python train.py --norm="layernorm" --norm_place="pre" --norm_eps=1e-06 --positions="learned" --qk_norm=true --bias="all" --init_std_up=0.0403 --init_out_by_depth=true --lr_mult_up=1.38 --warmup_steps=406 --decay_fraction=0.298 --final_lr_fraction=0.0 --steps=2713
Each number is 128 + 24 x the weight over its row's rms, rounded and kept within 0 to 255. Layers, rows and columns count from 0. The size above them is the row's rms in percent of the matrix's.

# layer 2 MLP down (transposed), 960x192, rms 0.0736, rows 526-561, columns 0-95
size [ 67  80  90 146 118  91  92 137  91  90 112  83  81 107 102  96  79 105 109 101 101 116  72  87  78 138  87  75  87  83  65 158  73 118 148 120]
[[148  93 134 122 115 116 131  95 107 139 135 113 168 111  93 138 144 135 129 122  64 125 135 156 148 124 147 131 146 125 125 131 111 161 143 152 157 139 128 112 128 129 121 113 158 125 143 140 112 119 128 163 127 128 110 155 141 117 127 130 178 124 131 142 131 110 121 120 161 131 173 111 160 109 133 161 128 124  82 123 154 193 106 135 149 107 107 143 126 154 132 123 177 113 102 126]
 [139 152 136 141 142 146 148 161 126 148  88 132 124 120 125 130 113 156 154 152 131 106 117 170 146 156 161 137 130 148 109 135 148 133 175 137  84 174 145 114 114 138 116  96 118 155 158 142 126 117 149 143 136 122 117 122 168 111 123 117 127 190  87 103 179 179 150  90 153 138 136 134  94 102 131 152 141 143  89 133 120 113 130 149 102 118 138 109 113  94 171 108 121 171 113  92]
 [111  96 132 106 119 135 109  98 132 115  97 132 142 101 118 138 149 123 138 131 151 146 131 154 104 168 149 107 124 115 139 115 116 135 137 118 151 120 101 178 101  80 132 150 159  94 165 128 139 166 115 124 138 135 118 132 129 198 143 150 130 168 131 111 125 162  88 114 105 118 101 138 145 142 168  88 157 139 132 119 112 106 158 136 170 101 137 173 165 148 119 135 161 100  80 107]
 [137 170 135 138  93 143 130 145 136 147 107 122 112 120 153 114 153 138 186 161 162 153 165 106 126 120 136 136 110  99 157 125 149 110 109 111  95 140 144 152  89 138 106 109 143 103 144  67 113 159 116 116 132 152 162  77 118 137 155 159 117 133  97 127 101 130 121 104 133 159 120 103  71 163 118 128 169  96 115 125 143 110 137 148 162 112 135 128 123 117 136 144 177 123 142 141]
 [113 123 121 160 144 122 127 122 140 109 184 121 109 108 138 143 103 131 170 126  96 117 109 107 137  99 119 172 142 163 119 107 116 130 132 158 153 122 127  71 129 161  46 128 100 121 127 145 129 127 146 114 104 104 131 149 142 136 116 135 134 130 113 142 157 109  96 182 136 154 125 164 142 136 133 138 128 106 125 136 137 124 134 116 132 140 140  92 105 133 116 123 136 128 108  80]
 [116 155 161 124 104 127 116 139 123  96 112 138 126 124 149 136 150  96 112 152 115 107 111 110 170 109 168 134  97 144 148  60 149  99 109  97 121 139 150 125 165  96 106 130  96 111 165 100 149 119 129  83 132 133 146 125 113 110 104 155 109 116 118 137 116 123 134 110 169 139 156 141  91 154  93  90 124 104 106 120 138  85 139  91 153  90 121 186 134 146 112 117 112 170 157 133]
 [121 106 125 136  91 117 145 126 120 124 132 102 111 116 116 120 129 144 181 112 165 145 109 134 119 117 139 123 138 143 160 137 160  68 128 109 137 103 133 125  95 144 110  96 100 118 103 118 127 123 121 162 116 114 130 146 131 131 117 126 153 117  89 129 139 114 157 104 173 162 111 142 114 155 108 101 155 128 147  80 128 116 142 108  95 181 124  96 141 124 121 111 124 129 192 118]
 [130 105 118 120 124 122  94 167 100 114 153 161 111 159  85 120 110  86 127 150 136 110 156 150 117 177 124 139 143 125 156 108 105 121 141  87 100 116 126 139 156 130 118 176 115  99 121  92  87 151 136 142 111 156 145 102 138 128 191 133 142 132 128 101 150 132 132  93 157 128 174 132 104 108 147 129 141 166 110 116 131 114 129 118 163 127 150 132  70 130 121 143 159 121 149 110]
 [138 144  98  91 149 110  99 115 135  96 124 115  90 144 123 152 145 152  76 124 112 155  87 144 136 125 119 150 117 130 104 158 158  99 115 132 149 120 205 170 148 117 149 186 139 106 155  99 113 120 107 118 135 122 178 102 123 102 132 161 137 115 137 123 143 134  80 154 130 132 135 101 176 123 108 149 120 108 144 123 132 126 153 128 131 122 131 113 165  95 135 151 135 154 122  96]
 [123 115 157 132 114 154 175 139 119 116 107 164 138 120 111 148 166 143 157 140  77 125 134 148 158 138 138 140  76 125 172 150 111 106  96 150 111 126 156 105 168 118 138 105 144 126 149 117 133 134 120  92  72  76 123 116 146 153 131 128 125 105 117 126  77 143 120 117 141 135 173 119  84 106 168  86 107 115 125 140 128 131 174 159 118 124 133 122 188  76 115 135 173 120 127 150]
 [107 119 117 135 137 122 148 122 115 158 115  93 163 106 124 155 170 134 160  98  90 107  91 102 105 147 160  85 150 113 152 131 142 105  86 159 133  98 131 141 157 107 180  95 142 121 161  80 128 148 164 126 129 103 138 137 113 156 113 172  98  98 132 132  74 153 151 145 134 109 132  80 105 148 123 101 137 106 120 129 184 154 162 139 114 136 131 136 162 162 126 153 132  94  88 135]
 [ 84 125 141 103 121 124 143 100 144 110 127 103 141  87 127 125 138 169 115 124 125 110 129 136 140 155 144 140 132 118 119 135 108 129 111  95 153  84 124 130 112 137 138 105 114 154 145 131 177 156 106  75 148 120 175 139 141 133 177 153 178 145 160 120  97 148 108 124 151 101 133 159 135  99 147 123 128 153  95 152 120 190 129 109 117 159  98 129 157 136 139 147 130 124 116 121]
 [100 129 127 112 142 172  93 141 138  70 100 101  90 137 143 109 139 131 156 129 137 160 110 132 126 128 103 158 118 134 106 161 125 126 112 149 105  90 124 130 153 110 194 116 139 147 130 104 171 148  78 135 136 125 140  84 115 163 131 142 126 136 166 120 128 108 129 175 178 101 140 121 167 121  84  86 139  78  93 106 143 116 105 166 154 110 154 128 115 158 147 142 120 113 151 113]
 [111 147 103 122 101 133 169 134 114 172 113 131 151 108 103 110 165 115 142 106 148  91 152 146 137 129 163 104 142 119 128 138 174 139 112 192 123  85 156 157  94  99 150 148 142 145 113  93  85 144 127 121 167  91 127 126 133 133  96 146 102 131 144 113 112 124 142  87 163 138 129 101 104 149 116 119 136 112 134 101 144 155 114 118 153 127 138 140 144  96 147 133 154  92 152 156]
 [104 102 115  81 128 155 130 130 161 136  76 131  99 117 128 172  88 160 134 134  91 190 103 139 106 124 170 156 114 132 174 139 132  86  83 118 112  75 176 153 185 118 126  86 135 135 159  92 164 128 110 129 135 119 146 126 155 113 152 110 146 127 139 116 116  88 112 134 102  92 111 156 154 123 115 147 142  94 101 139 126 134 128 145 137 157  98 145 142  77 123 124 163 131 118 139]
 [ 94  90 129 108 150 117 148  94 131 120 143 110 125 126 120 171 154 137 141 137 112 135 110 116 119 101 150 143 137 112 212 118  90 100 142 137 132 161 159 162 111 123 109 156 156 117 149 101 147 143 159  97 103 159 137  91 123 145 127 135 139  93 122 145 119 143 106 133 130 129 133  70 164 129 144 119 137 106 108 122 147 125 101 138 119 134 112 139 152  81 135 166 131 123 128 118]
 [149 144 118 125  98 165  91 170 116 107 118 120 139 118  98 112 118 134 151 154  94 145 113 124  77 107 109 142 145  91 110 152 113 112 142 132 153  99 144 154  68 107 152 116 157 108 155 113 170 161 103 108 153 143 152 135 138  99 129 122 122 144 125 128 106 173 157  98 105 131 120 104  93 105 164  78 147 148 144  90 140 128 164 102 126 117 124 111 157 104 156 111 156 123 145 118]
 [101 124 129 108 119 113 104 128 100 109 106  94 104 136 155 173 166 163 135 104 106 106  88 142 132 150 152 122 101 134 165 148 147  90 142 154 115  99 149 120 173  89 133 140 114 166 165 109 165 115 116 144 165 107 146 109 117 135 114 164 128 133 152 140 143 114 106  92 135 102 144 112 151 127 109 118 121 107 136 123 144 141 134 180 127 116 134 131 146 142 101 136 135 100 141 118]
 [109 131 133  91 142  57 133 137 182 113 117 146 122  95 115 139 161 144 124 141 138  79 161 117 176 112 100 126 145 129 137 160 143 122  79 179  65  95 115 135 115 121 131 181 133 103  86 115 112 159 152 143 128 137 142 138 107  97 122 124 134 127 150 112 127 100 124 161 150 161 152 134 165 129 117 119 130 102 124 139 129 149 105  33 129 120 125 128  92 131 143 100 117 157 146 142]
 [ 84 109 106 141 153 135 154 127 130 125 127 159 104 107 125 143 135 110 141 128 130 104 116 175 122 129 141 135 117 116 142 122 133 133 105 147 143 140 174 134 190 114 149  97 128 131 161 134  88  90  98 124 144 122 124  92 152 143 142 134  95 150 126 136 164 110 108 156 155 137 137 133 161 129 156 121 146 135 126 151 147 153 136 143 107 111 127 143 153 120 114 132  95  98  98 155]
 [109  91 155 150 119  83 166  80 131 129  92 124 113 100 132 126 155 153  86 116 162 123 120 141 164 139 142 143 103 124 134 133 121 112 122  92 130 127 186 160 176 125 170  81 106 156 107 110 127 123 135 106 129 139 140 128 150 126 128 164 106 148  89 132 131 130 105 201 168 142 105 107 158 131 124 109 142 137 119 152 112 127 121  95 134 127 148 114 185  86 115 120 173 108 124 118]
 [126 105 102  86 118 163 137 125 117 108 125 118 142  76 123 162 173 170 131 121  96 130 103 148 132 124 195 134  94 113 142 118 122 124 100 156 140 105 159 168 167 123 161 110 148 124 144 119 139 151 153 125 125 104 158 131 135 131  76 138 149  87 136 125 111 112  89 123 132 103 145  95 149 127 144 146 101  81 143 163 177 120 147 114 148 126 109 117 167 109 132 161 153 102 150 145]
 [102 130 154 112 141 124 146 172  88 139 108 122 138  98 135 107 110 111 129 128 122 139 100 110 104  94  99 166 132 143 156 103  88 168 117 129 146  69 114 137 140  97 175 132 174 122 121  84 103 177 156 126 126 106 137 117 128 122 111 124 129 108 149 119 147  79 121 110 120 114 107 101 118 137 199 128 141 119 127 105 157 137  87 143 108 117 118 153 158 102 134 141 146 131 130 145]
 [132 125 116 122 110 133  87  73 134  84 152 129 140 110  99 140 144 135 147 112 111 127 115 185 131 159 138 118 139 122 117 163  98  78 136  96 159 140 125 152 149 108 158 160 141  87 161 110 130  95 149 137 151 104 136 109 156 152 144 137 109 114 155 154 139 139 119 143 115 130 159 117 100 131 181 139 135 104 132 126 127 114 125 141 121  98 148 171 109  97 152 161 152 122 122 125]
 [116 138 147 128 134 142 181 123 144 123 169  96 125 104 130 103 133 130 140 144  97 101 116 122 161 132 130 179 141 123 138 111 146 127 129 128 162 143 137 108 128  92 142 127  93 153 128 127 147 121 100 109 100 125  89 141  98 125  99 148 112 106 114 121 131 112 132 128 117 196 104 112 110 121 108  73 133 138 158 115 129  95 165 163 118 103 133 156 125 162  96 168 135 125 126 160]
 [158 129 130 170 157 100 158  95 133 127 129 141 108 166 133 129 168 110 135 129 104 107 118 117  99 168 110 149 117 113  96 120 127 159 148 123 181  92  80 110 117 128 103 152 124 121 125 147 115 151  80  92 171 119 102 156 129 130 111 134 134  97 114 107 140 125 162 150  65 118 125 129 153 117  97 130 136  90 158 123 135 144 114 163  97 157 124 113 107 131 146 107 125 122 161 155]
 [106 105 127 148 107 109 140 112 119 154 130 116 164  61 129 144 139 114 109 109 116 149 121 118 140 123 150 173 101 129 126 105  99 139 122 110 102 113 149 124 154  96  84 131 136 150 130 134  98 125 154 116 142 133 132 147 126 143 159 169 106 103 101 118 106 138 173 152 121 125 119 103 136 151 131  90 121 139 124 136 116 135  84 146 121 140  70  98 161  95 174 123 186 112 141 148]
 [102 108 158 109 132 135 121 168  84 162 108 109 128 102 110  94 143 111 147 147 126 134 148 153 140 110 144 112 130 137 131 104 125  94 117 114  97 132 156 140 140  96 144 136 178  90  86  87  98 127 112  80 101 102 170 134 102 154 139 126  99 123 167 103 131 105 133 138 161 134 111 110 130 154 151  84 126 131 138 124 167 114 136 144 179 147 111 148 143  92 139 138 170 105 137 147]
 [133 121 114 132 163 128 143 103 131 161 142  84 174 103 104 102 141 123  92 123 195 134 100 125 132 152 115 123 144 128  90 149 111 120 152 124 129 116 132 146 117 136 113 128 158 108 157 102  97 149 101 134 138 105 166 111 106 113  74 163 112 100 148 107 112  86 156 108 120 153 149  73 137 154 153 140 145 124 156 125 117 155 146 114 122 140 115 128 188 113 130 157 115  88 170 140]
 [179 167 126  93 143 120 165 113 134 151 144  86 137 134 111 130 182 116 106 134 147 110 136 142 131 139 139 179  90 123 112 131 113 129 145 163 176 109 155 126 131 139 106 162 131 125 120 111  44 139 106 143 115  97 129 133 138  96  99 172 120 154 155 151 134 123 100  72 108  91 137 164 130 120 141 133 114 135 132 147 122 154 130 145 109  80 132 135 151 106 135 151 149 118 178 108]
 [151 125 136 148 121 170 120 150  88 119 137 145 107 120 109 145 149  99 149 112  97 163 138 175 146 132 185 156 146 138 127 136 126 115 147 166 113 118  77 152 135  88 133 138  89 106 111  93  89 107 107  89 159  79 134 134 127 109 190 123  87 150 143 137 138 160 151 131 150 143 111 122 102 126 140 113 129 145 136 112 106 178 181 156 165 126  97 148 113 154 125  91 146 138 176 106]
 [ 95 162 154 134 123 104 128 143 139 128  82 125 107 105 111 120 186 147 118 153 135 130  99  95 162 107 155 166 122  98 153 150 105  83 126 119 135 126 167 147 117 107 165 156 139 112 167 142 102 133 128 123 140 103 135 115 121 173 132 144 131 133 122  94 169 121 113 145 156 115 121 122 132 147 118 149 161 108  78 151 143 143 192  92 106 112 155 127 149 104 158 129 110 111 124 128]
 [103  86 138 166 108  82 124 135 117 170 106 109 144 110  92 128 121 167 145 113 172  89 117 126 142 137 108 134 144 126 144 144 111 118 106 131 115  99 150 168 145 107 120 126 108 140 137 105 121  97 115 154 123 112 104  97 115 105 131 146 109 128 110 111 100 139 137 138 127 182 135  66 172 165  94 109 132 152  95 116  91 155 121 146 113 191 157 131 175  68 155 130 125 140 151 161]
 [122 115 132  93 167 114  75 113 132  92 108 114 158 159 106 140 136 118  92 131 144 132  85 113 185 145 129 106 114  98 157 133 125 156 121 122 165  80 107 125 131 136 145 143 149 114  98 140  98 147 165  85 176 122 128 115 133 115 111 150 116 119 130 111 137  79 132 131 106 147 100 121 132 161 156  84 101  88 122 154  82 120 127 173 143 132 120 123 132 130 152 132  68 124 153 166]
 [157 149 124 126 158 127 123 138 154 158 112 110 124 161 131 166 138 111 123 123 144 124 161  99 138 162  68 108 136 115 105 133 106 108 130 163 140 117 107 142 114 121 133 109 116 170 145 139 141 108 138 104 166 113 158 113 132 176 152 138 153 118  92 116 147 176 145 188 116 133 167 124 135 134 143 102 119 112 133 109  75 131  88 129 104 145  74 150 137 135 120  99 154 122  77 141]
 [ 80 129 151 146 128 139 150 149  85 123 175 129 132 111 134 114 156 124 132 145 123 127 100 144 111  98 166 141 119 175 120  96 118 148 155 117  97 145  94  65 139 152  74 161  92 113 140 129 160 104 149 105 127 107 103 135 111 135 155 169 139 121 130 163 126 121 148 134 145 130 132 157 119 154 141 104 119 114 130 148 132 130 134 106 162 112 126 128 103 107  99 124 144 109 146  90]]
# layer 2 MLP up, 960x192, rms 0.133, rows 527-562, columns 0-95
size [ 95 100  96 115 100  85 121  87 100  89  90  99  98  94 100  96  93  99  90  97  98  89  89  86 123 102  89  99  89 102 113  93 106 107 122 108]
[[115 113 101 118 136  97 139 110 163 120 123 104 106  76 120 151 144 127  86 112 117 126  77 142 101 154 146 161 123 156 123 156  99 108  93 125 142 112 156 151 143 114 169 162 174 106 174 114 141 131 114 119 163 123 165 117 133 180 122 142 138 123 127 127 171 104 104 113 158 113 138 107 154 128 160  80 127  79 119 158 158 152 143 128  95  97 127 102 181 121 128 152 128  94 128 134]
 [101 112 102  84 156 115 140 122 156 106 141 139  92  65 127 164 145 129 101 120 110 121  93 121 104 164 143 149 107 168 140 156 112 109 109 162 152 104 157 143 152 130 169 132 175 128 162 111 117 136 124 107 145 123 159 123 134 164 112 129 121 100 140 127 143 102 137 119 153 107 128 106 155 136 158 100 129  76 115 167 161 118 118 143 101 117 126 100 166  99 104 154 115  77 102 112]
 [ 91 119  97  72 131  97 122 130 143 120 112 118  99  98 140 146 153 109  66 101 139 117 135 149 124 163 165 149 116 145 107 147 125 112 100 126 158 116 150 139 148 130 160 159 185 112 145 104 102 132 158 104 171 112 165  94 143 126 108 165 119 128 138 147 136 106 109 132 148 112 122 114 138 109 148 119 123 132 107 152 163 121 130  91 106  94 120  98 187 108 131 158 107  72 115 147]
 [113 143  84 114 100 124  95  95 128 171 146 125 100 117  78 142 147 137 127 116 111 128  95 104 129 150 101 117 136 142 162 181 140 115 165 132 148  94 135 113 125 122 116 114 162 140 145 101 124 132 149 124 154 144 144 130 131 148 135 157 151 115 131 110  82 112 131 150 123 116 146 117 129 138 158 115 115 106 114 160 156 198  94 170  93 122 107 127 130 157 116 184 112  93 129 132]
 [ 90 118  88 106 146  85 146 116 140 130 108 154 110 100 125 142 157 125  75 118 112 109 114 128 105 174 126 136 133 187 160 152 114  99 103 135 145  93 134 151 158 129 165 150 191 132 130  97 103 121 113 122 127 108 164 135 139 155  96 157 124 111 115 149 144 140  95 117 122  98 133 117 166 101 183  92 121 119 121 185 190 139 121 119  95 119 107 115 171  91 122 146 128  87 100 158]
 [125 145 119  99 172 101 112 113 112 120 169 104 113  89 128 177 148 115 106  97  75 177 106 136 127 151 157 137 114 166 146 127 100 139 147 156 127 120  86 115 155 144 155 138 140 137 149 118 129 147 129 123 150  89 127 108 177 152 138 153 101 104 157 161 118 147 116 127  96 112 167 111 158 104 138 135  89  98 149 192 140 154 114 116 116 107 116 117 128 132 113 138  82  87 123 147]
 [127 106  91 116 121 143 141 149 173 127 186  96 122 125 134 176 126 140 123 142 110 115 102 135 109 148 175 121 123 155 150  90  92 106  45 166 157  98 167 109 130 147 132  83 134 107 125 116 112 152 126 126 143 131 132 123 133 160 108 121 131 101 137 125 142  99 127 112 116  92 123 114 115 118 123  93 131 127 132 136 140 120  97 118 115  96 112 114 104 130 147 125 131 114 120 105]
 [ 92 107 103  85 150  92 129 116 159 110 126 129 105  83 124 166 160 123  94 127 124 119  99 144 104 151 115 143 111 158 138 150 123  94 104 134 164 107 156 130 139 117 171 132 174 135 152 112 143 145 153 134 159 122 154 109 123 136 126 140 121 132 103 144 141 117 110 135 138  94 124 114 156 109 171 112 121  78 138 153 175 140 146 136  99 107 137  91 181  99 129 157 123 100  96 133]
 [107 116  76  93 146 105 157 139 161 108 134 113 123  83 133 152 159 121  79 125 125 104  94 153  98 159 162 126 110 167 131 144 111 107 103 154 148 103 167 146 157 112 160 126 181 119 149  94 111 123 119 112 139 124 171 137 131 153  98 140 123 119 162 123 134 108 123 133 149  99 141 114 145 128 153  96 128  92 121 181 174 128 128 142  82 117 130  99 175 111  89 159 112  84 112 123]
 [107 108  97 113 120 112 132 124 143 114 112 116 102 114 115 164 170 114 102 111  92 128 101 127 112 176 121 149 120 160 146 148 108 101 113 141 132 113 131 166 160 114 170 139 171 127 139 108 142 118 139  98 108 128 191 139 136 147 133 135 119 116 147 157 133 104 127 133 130 106 122 102 134 128 148  97 138 109 138 173 181 121 130 129  84 111 142 102 156 111 111 151 110  93 117 146]
 [105 133  80  97 159 103 140 131 148  94 152 130 111  99 108 156 153 101  94 135 101 103  93 134 103 181 121 178 114 151 157 137 129 115  97 157 163  83 148 153 162 116 169 142 163 128 160 118 123 148 104 100 128 108 153 124 127 154 112 156 125 119 134 118 136 123 113 128 131 116 128 112 158 125 154  91 119  94 104 149 150 145 123 141 107 109 134  93 171  94 127 148 102  97 112 132]
 [114 111 121 110 148  99 142 113 151 105 109 129 124  97 119 151 141 115  95 143 124 107  92 153 122 171 126 173 106 126 141 179 103 126 116 132 156 106 171 140 149 116 161 129 171 146 168 115 118 134 138 111 109 112 159 116 137 162 102 136 145 125 121 116 154 132  97 122 127  92 133 111 160 112 178 107 134  78 124 174 174 153 143 130  91 123 119  96 167  92 109 167 120 105 104 132]
 [ 99 108 111 110 153  92 145 136 154 109 138 128 102  90 136 135 153 127  96 104 105 102  93 149 130 155 138 158 113 172 143 150 120 115  89 142 141  85 143 128 162 110 148 129 138  93 146 126 115 155 165 108 119 121 138 135 140 140 116 153 116 122 148 138 141 115 117 133 122 107 138  96 174 133 166  89 101 102 100 165 172 158 123 122 105  81 109  84 152 109 126 148 102 128  98 135]
 [ 94 114 100 121 148 101 134 129 168 100 110 112  86  92 109 153 182 102  82 124 136 104 101 131 118 165 156 149 121 157 143 131 114  98 109 122 166 118 162 151 139 115 168 120 169 109 157 115 139 140 143 115 131 109 171  99 127 145 100 154 112 104 147 136 136  93 107 134 132 108 145 102 145 117 191 112 136 100 125 159 156 117 132 130 108  93 123  87 151 108 103 147 110 102 107 143]
 [ 97 114  87 115 144  96 125 107 136  88 129 131 108  93 119 151 172 119  73 137 132 129  92 161  99 159 128 159 120 157 133 161 131 102 116 122 155 108 154 153 147 119 167 137 185 114 141  99 140 134 140 107 137 122 188 123 142 136 126 135 129 127 125 143 143 106 115 131 145 101 131 106 143 126 175 106 122  97 129 145 176 139 115 128 115 120 124  87 184 105  98 155 115 102 115 127]
 [ 97 122  92 104 163  93 156 108 154 110 117 125 106  75 113 150 166 130  85 128 132 118 104 135  88 156 115 149 103 148 154 147 110 122  91 122 150 112 165 152 157 109 153 141 177 121 145 111 113 122 128 144 106 125 144 112 126 150 121 132 134 135 142 135 141 107  99 129 112 108 132  94 151 115 176  92 140  73 129 168 152 160 157 134  88 108 111 100 171  98 116 164 125 100 116 131]
 [111 121  96  86 130  97  90  90 128 105 118 101 114 110 106 145 178 119 110 113 139 134  99 152 122 153 168 140 135 145 109 142  99  79 112 123 164 108 139 115 153 129 177 125 168 141 164 115 128 144 127 114 128  94 166 172 145 167 124 140 118 111 156 153 126 134 118 128 132 104 169  99 136 125 155 110 115  95 110 179 137 160 136 152 117 111 117 108 151 115 133 173  93  87  97 139]
 [ 93 120  71 103 145  86 121 108 132 110 131 140 121  87 113 143 153  89  75 143 119 114  94 126 108 163 143 149 105 155 137 135 113 123  98 135 156 103 163 147 152 114 159 134 165 112 151 115 113 132 128 130 141 110 155 120 130 175 121 156 137 116 124 154 136 107 106 119 132 104 147 111 148  92 166 123 123  80 109 156 161 134 127 139  77 115 122  96 153 124 151 143  98  92  98 151]
 [103 117  69  90 153 101 152 121 165 106 114 119 113  87 130 139 172 116  93 131 111  99 116 157 127 166 135 153 116 156 140 125 101 121 118 136 152 135 153 138 140 122 190 138 207  87 154  99 136 127 101 120 151 111 155 100 126 156 102 144 131 109 162 139 139 131 122 123 144 110 149 114 145 120 191  95 118  99 131 192 167 145 156 146 112  97 134 108 171  96 112 145 132  83 113 121]
 [ 87 120 104  88 163 103 135  83 150 109 135 120  98  78 134 164 155 105  85 132 124 111 105 140 110 192 129 175 108 155 165 143 111 114 111 121 158 114 151 151 143 115 166 153 163 125 133 119 143 137 115  89 120 118 155 115 115 154 129 145 148 112 129 166 145 112 117 108 128  86 137 113 156 124 167  95 122  84 118 169 179 142 125 134 106 117 124 122 156 100 129 160  95 103 121 136]
 [124 123  82  87 160 112 114 110 176 110 108 125 107  93 137 144 156 128  88 130 117  99 109 134 128 171 135 130  94 159 156 154 113 117 103 132 167 106 151 146 152 123 163 129 186 126 151  91 127 142 138 123 124 108 166 128 136 155 133 139 131 117 138 161 123  87 118 132 142  83 127 117 160 123 166 108 123  83 108 168 169 155 129 142  98 114 129 110 157 117 121 164 109  80 101 140]
 [109  96  86  84 160  99 135 106 133 109 120 151 110  82 110 158 168  92  97 125 132 118 108 152  93 173 141 139 112 135 140 165 138  96 115 125 164 119 134 137 143 133 184 125 180 116 149 119 129 115 153 142 142 105 154 133 121 154 124 124 136 116 132 143 135 130 118 138 154 119 158 113 146 114 160 104 128  89 120 169 159 131 133 137 111 107 138 104 156 109 130 159 104  94  84 154]
 [ 96 123 102 107 139  98 146 130 142 114 115 133  86  94  92 147 168 115  97 110 108 120 102 147 112 159 130 149 121 157 130 139 124 132 117 122 153  87 142 156 146 118 194 144 192 150 157 111 120 141 154 122 145 118 164 105 140 155 112 152 109 139 138 120 136 112 103 139 165 119 122 111 145 121 157  98 122  79  96 163 160 161 137 142 109 116 119 107 177  95 110 158  90  94 110 144]
 [ 78 116 103 110 149 117 155 125 158 119 134 135 101  82 109 139 139 120  75 133 102 122 114 137 108 173 130 142 114 181 131 162 134 112  92 125 141  91 137 148 150 125 180 159 187 125 142  87 116 121 144 124 123 103 157  95 156 161 118 148 122 120 139 130 152 127 113 132 143 117 150 117 149 107 168 106 133 108 109 159 180 130 144 137 113 113 127 114 177 100  97 139 138  81 106 121]
 [126 102 114  93 140 146 138  86 165  98 148  89 143 114 120 123 151  67  98 139 117 105  72  99 150 125 160 126 148 131 142  97  80 127 156 141 139 116 137 125 106 139 151  86 147 127 125 123 155 122 139 129 180  91 133 143 144 119 121 171  78 123 150 109 162 102 114 132 105 149 124 115 122 122 151 113 116  96 120 160 154 143 113 139  95  87 131 144 182 108 167 143 152 124 130 129]
 [ 91 115  99 105 157 115 139 116 158 109 138 121 127  78 122 161 150 113  99 139 121 113  81 133 105 173 113 160 121 166 152 142 111 118 109 147 162  87 158 116 156 123 144 141 185 125 158 104 129 135 123 114 141  98 177 116 121 147  76 135 127 121 153 133 144 115 122 136 139 101 148 117 143 113 173 101 132  94 126 162 163 141 121 138 100 112 127 103 171  94  92 160 117  83 111 139]
 [120 109  80 102 150  92 148 103 139 111 123 152 108  87 112 163 159 102  90 130 102 112 109 145 102 181 134 141  89 145 132 150 126 105 109 105 163 111 137 121 143 131 193 139 177 116 142 104 169 120 146 133 149 107 167 116 131 131 134 137 144 122 146 124 151 141 109 121 143 104 134 108 143 111 161  88 134  99 121 168 145 139 114 130 109 105 145 106 161 104 123 156 117  97 115 153]
 [101 109  93 113 163  88 142 121 150 105 110 141 127  87 115 148 163 115  68 139 135  90 104 131 103 158 134 110 116 161 132 144 117 108  93 128 165 110 146 157 156 123 162 135 176 132 170 102 129 123 120 104 129 127 127 108 124 147 101 142 109 117 132 130 153 129  97 123 149 111 145 106 163 116 168  99 126  87 111 149 160 119 143 133  72  71 114 110 171  92 124 158 115 115 124 133]
 [ 98 102 109 101 143 118 125 121 170 101 111 115  93  94 118 155 149 129  88 134 117 124  93 165  96 190 132 135 108 187 137 151 123 116 109 137 158 118 155 146 150 117 148 146 163  96 151 113 135 144 159 116 102 111 154 120 140 149  85 138 115 126 150 135 124 103 112 113 109  92 121 117 147 122 169 102 126 107  91 147 156 128 124 131  92 105 113 114 163 112 115 140 130  95 119 129]
 [ 95 109  88 111 158 101 131 136 163  91 123 136 106  95 115 155 143 115 100 126 114  97 104 135 100 169 145 129 112 164 162 135 136 107  72 149 171 112 152 156 162 125 173 126 175 115 161 121  95 132 119 107 127 113 169 122 138 174  95 123 130 111 132 127 149 117 103 146 176 101 132 120 155 111 169 108 129  88 100 163 146 150 143 129 119 121 110 114 187  94 108 147 132 111 100 124]
 [125 115 105  97 139 106 156 150 122  75 126 122 110 121 159 148 137 112 109 114 103 105 121 148 130 159 138 179 105 162 128 124  76 120 113 104 112 102 114 127 182 127 145  97 153 147 144 105 114 131 144 125 127  87 133 105 117 122 131 171 121 132 139 127 136 122 122 122 142 143 106 131 138 101 156 131 113  86 119 154 117 159 138 128 119  78 169 128 190 101 148 153  74 104 158 154]
 [102  98  90 108 125 112 135 122 141  90 118 132 111  96 121 152 152 129  77 125 112  90 110 138  95 161 157 141 116 153 138 151 125  97  98 127 132 125 147 155 165 116 167 117 174 138 158 104 106 126 140 101 121 116 164 130 123 161  91 155 114 122 141 141 134 115 103 113 153 103 140 112 143 112 161 119 112  85 107 180 157 153 147 135  90 119 112  96 154  95 102 146  96  98 110 144]
 [113 111  94 123 162 108 139 117 135  88  95 127 115 113 101 141 182 141  92 135 105 108 120 133 134 171 116 145  94 147 168 123 104 127 106 133 155  96 153 154 173 116 167 123 169 122 176  91 103 133 125  87 121 112 152 130 143 148  74 136 127 125 140 111 151 106 129 135 167 107 134 102 165 117 160 114 129  80  97 149 138 136 136 131 115 112 127 104 150  91 134 162 105  99 120 118]
 [134 136  98 102 163 148 150 129 145 139 126 134 141 119 131 162 130 123 112 126 141 109 148  88 127 150  96  96 149 141 141 140 129 120 111 155 132 141 109 180 142 115 127 121 141 154 129 145 147 126 162  80 145 136 194 109 102 147 129 114 146  94  99 118 110 137 116 141 109 136 150 127 148 133 197 102 102 101 151 117 118 116 103 142 114 120 106 130 119 105 143 118 141 120  83 194]
 [111 120 109 124 114 131 113  94 113 139 147  79 161 106 151 153 134  93 120 119  81 105  95 146 123 140 125 189 152 159 179 132 159 113 125 124 142  80  96 121 139 125 125 116 151 107 139  78 108 142 160 114 141 153 136 109 118 162 138 121 177 150 147 101 127 130 102 127 119 114 130 119 117 141 161 122 112  87 116 154 163 146 134 110 141 100 132 138 122 121 104 145 121  74 137 159]
 [109 112  94  90 162 103 138 142 118 110 136 106 105  99 139 163 145 123  76 102 127 123 114 139 113 159 137 193  97 176 100 141 109 118 129  99 130 109 147 136 149 129 174 177 170 124 168 105  94 138 112  98 179 105 124 131 130 140 112 165  93 109 136 157 141 118 123 108 147 118 137 114 156 128 169 119 129 108  96 167 158 152 128 152 113 106 107 106 175 103 117 154  87  92 115 140]]